Weights of a small GPT-style language model, trained from scratch on English Wikipedia.
Architecture: no biases in attention or MLP, tied embeddings.
Training: a variant of Muon for these matrices, 7941 steps.
Each number is 500 + 25 x the weight over the matrix's rms, rounded and kept within 0 to 999. Layers, rows and columns count from 0. Numbers have three digits each.

# down: layer 3 MLP down (transposed), 512x128, rms 0.26, rows 464-483, columns 0-63
# up: layer 3 MLP up, 512x128, rms 0.134, rows 465-484, columns 0-63
down464:522499518537489483503473521500512503507487527504520475485480476490490505497468478484499488474497521463485495546498499494524524517498527497461548504523508491543486491489547500536472485490495514
up465:495531528483503555522518491514503477496519518514497474475440508493499503538512567520546506535482551549489520507474505474498521520495480480502494491485511505547548511476496499488524521495489473
down465:460479518503467480485514534473493554486489469486539472507537506491493491472492466525497510500531475453520499467528513497489541460522478495489536535507556509475484504513510474512478500483523458
up466:469506459458476487466527497496546515504477506495500492489523522538490508499483499497511507498556481505509530500510455479496494514507494524474516541529515484460495525503511480499547464486487453
down466:497499511503510518489443487483482451524527522481478515526485499499499481500495494531501517501484482462475514502495501530488541501476514492523523497499523507527483495547488525509439531491517536
up467:541478522508493462505464507485478470497500528471522519555554505446501487511514487514505496483489502488525468487486468488544493510501509476505547518502537498541535488481510527437486527530522494
down467:493514467492534500497486476499488499472544502498430484453487549532463483507516457464486444497521528521489495527507525458483517508504489474470498536528459490461495507520492494512482469514498507
up468:470490532498535489526506488454524550507473503513461495497481488493514478515528491513517505495501447453507477480447490479498493493471443510506512511527530462500496513506460486490474497522540470
down468:504530527505489528487527508499524499460502492503480468522522487490468492498460493475515457507507517510495549496511481519462521510483493461508467502478534488491473505534530522511476474511484498
up469:495531521493488489468508507504515517534511478492444493491503499472511489513494544521476493475532547512508481465502478503550482508468499466517504451500494514529528481543495526537489475514533474
down469:522542505531504491470503480524451509508517510504480521493526486512507499494473497501464520517501469508490535553497496473493487464515473519500527541434516467470475505511540514489501499546501477
up470:494506537500483488514513486498525477539454486482485492496495482510478471515499530491484487523509511493524491489503461527507503513508476487522481486545537496475502497531531501492507479510465495
down470:487540495476513505480494511477487511500553505498489500493536536488490456532525497476531535526494511515444485469498462498510513460517500532521509492498479508517510466476486454499525470493519545
up471:486459477494464506497525514442459520493495508465511495536498474495511520468515449477492499509519545502500518477476529449540475556495494475525472522543543507475532519494496503473488508475502520
down471:520544490520491503465508450538493439502515462534527467491567491470499491516504484443527511455485474500519474480475432480499500524512496503557522498483497478451447494516460505534510517469536506
up472:511510515470481504524490516501483483480551523468515487476508519444509526503457515526517535464469507484486503495515485536502543464506518520490461486497473522500501492474528533502476463508497521
down472:488490489513494493466511529549486535514495471465529492504478479515497483468541487528471469539534496549484518469492490539500475505515479502505509490486525475476478507520459486477481542537494493
up473:460526501478496493569458511502490498503466516512478505521462525514571450492535491510478504506520542443535529493502460477536479539471476528499478515486461515544518527479477490485493502487486463
down473:492560477510501526512453489520510480539489475479510499479465512525496502495513483499492534502517492520529538489503495466497523485486477493520511491506511471502489471483482508554444509507522492
up474:556484524479525500490528523537492508484533513472502459537473514503502508488517547472497469512496473463459536476476478494518544498472521499502548447543480514520500468506488511520513513491473494
down474:527477520495531524542461529459512506485490498562497525519566488494513479485484497465494501486529518471513449506487483517518480472519517490489531466453487439488526494508539528526479464513470488
up475:496494469511465488485492489443515491474499489473501515505467462491478535487526489489485535509515493493480509496509555481452478506513484489481438556529492489494502530480520520494486520544509521
down475:467514534504511493474504451504510516504446488543524482499522501514479547460455521519476496515551518505435486520485461539551449490514495514497530461472478483512492526489476500521476490463536551
up476:520510504463477533509520533496521505487517533491501499481524535511527500484493469508461478494498523507473497475529473542526486508502488504464477496484507475523523514468510514531473513546490465
down476:508496508515512504484518540490495504532482477501454510521484470536480530506512529485501509491490498492524489480495516482474535529521487530513503527494528510506467497522470490481502458504502493
up477:509494500510509498512531532514488490500500514470510520516481511496479490470515522430479519470491453519528483489504535495530484533476513518514494487490478520499513543522533495485506485516503510
down477:500528487511496504465464503517482495489506504522531503449471490512545503518537475535520475482496513526433518522523521481491493507528541513499495530500491451506476421511508536523510488493514488
up478:518498469509504515484512495547530539514500471493458477517508484487552494493481507492479509532523481458472459497461499518439477539487495484552547522527517535494513502451497532529510514506476492
down478:507518513538515515511505525446521480475558511499556482483538516547498486478551461546505499486480516480548523510473481494525482507511477481502497475464518474502486539505513511508495446467501523
up479:526484499510497529494493507543500512498548467537468493524523475514472468517489510503490532478536510473513521491518528512482481485474506456512481537482448527503498475488444491494516524495522505
down479:466475531471485525489548504504478516500505489465513492470497482489461471487486500534553475494488493522544464490511488528452481499502469477499518458443532459521443490518514499498507488514463504
up480:529514515505456477487483438532559514467486511483482522501506526500494512501551523515459502486489494469494532482483482498484526503488482485487528504474523496510494514481518519466463513500498534
down480:486525467464496497487496515501476541506473496529493528462473499484491480506516472525503481519500528507476482553483482529510468512488501532567481502465476520525518540486505511469484526492513500
up481:491483455497535440524492476545481507515500496492487498489455485532546477487463483512495558502504493468480494507516496520556514491495493515516510514469451514455526505460534503495525483493470478
down481:463506463495548505495501500504484482531540489464475511500507456547510504489516466502444481517496527483509471480462513507491516500507502531496484477472505517527534509474530484539534503480496501
up482:468485492483484495518516494501519482458507499461469499515541526477518485491535535466470511501503518474513569505540466482502526515534475485478521494517522498494462534492488540501515514516482487
down482:501501490466501550488519498549476490503506515488535543440517504453507458541508459494524441495459491503492437543483502496494486507471480522497509517463486485501548548484468489521500508505485458
up483:483520548462490537483480526511479526505495545485497484493497465552498467515525497521471431459508464499474468481492510528526510486488505509518497532466470531503505482453485470460522502514493551
down483:488547510530506517503527484486526507477505514471476479514543546516514480501486540485511486530504490475503500469484476512480501499516508459477528526490496462509458506520476513499537449543489508
up484:506462519520495514503466495471531504456505484481472516463510485506490529521508521468472508468504483481477489469510527488524500489527562522515476495508514507509505492484482471493501510503508477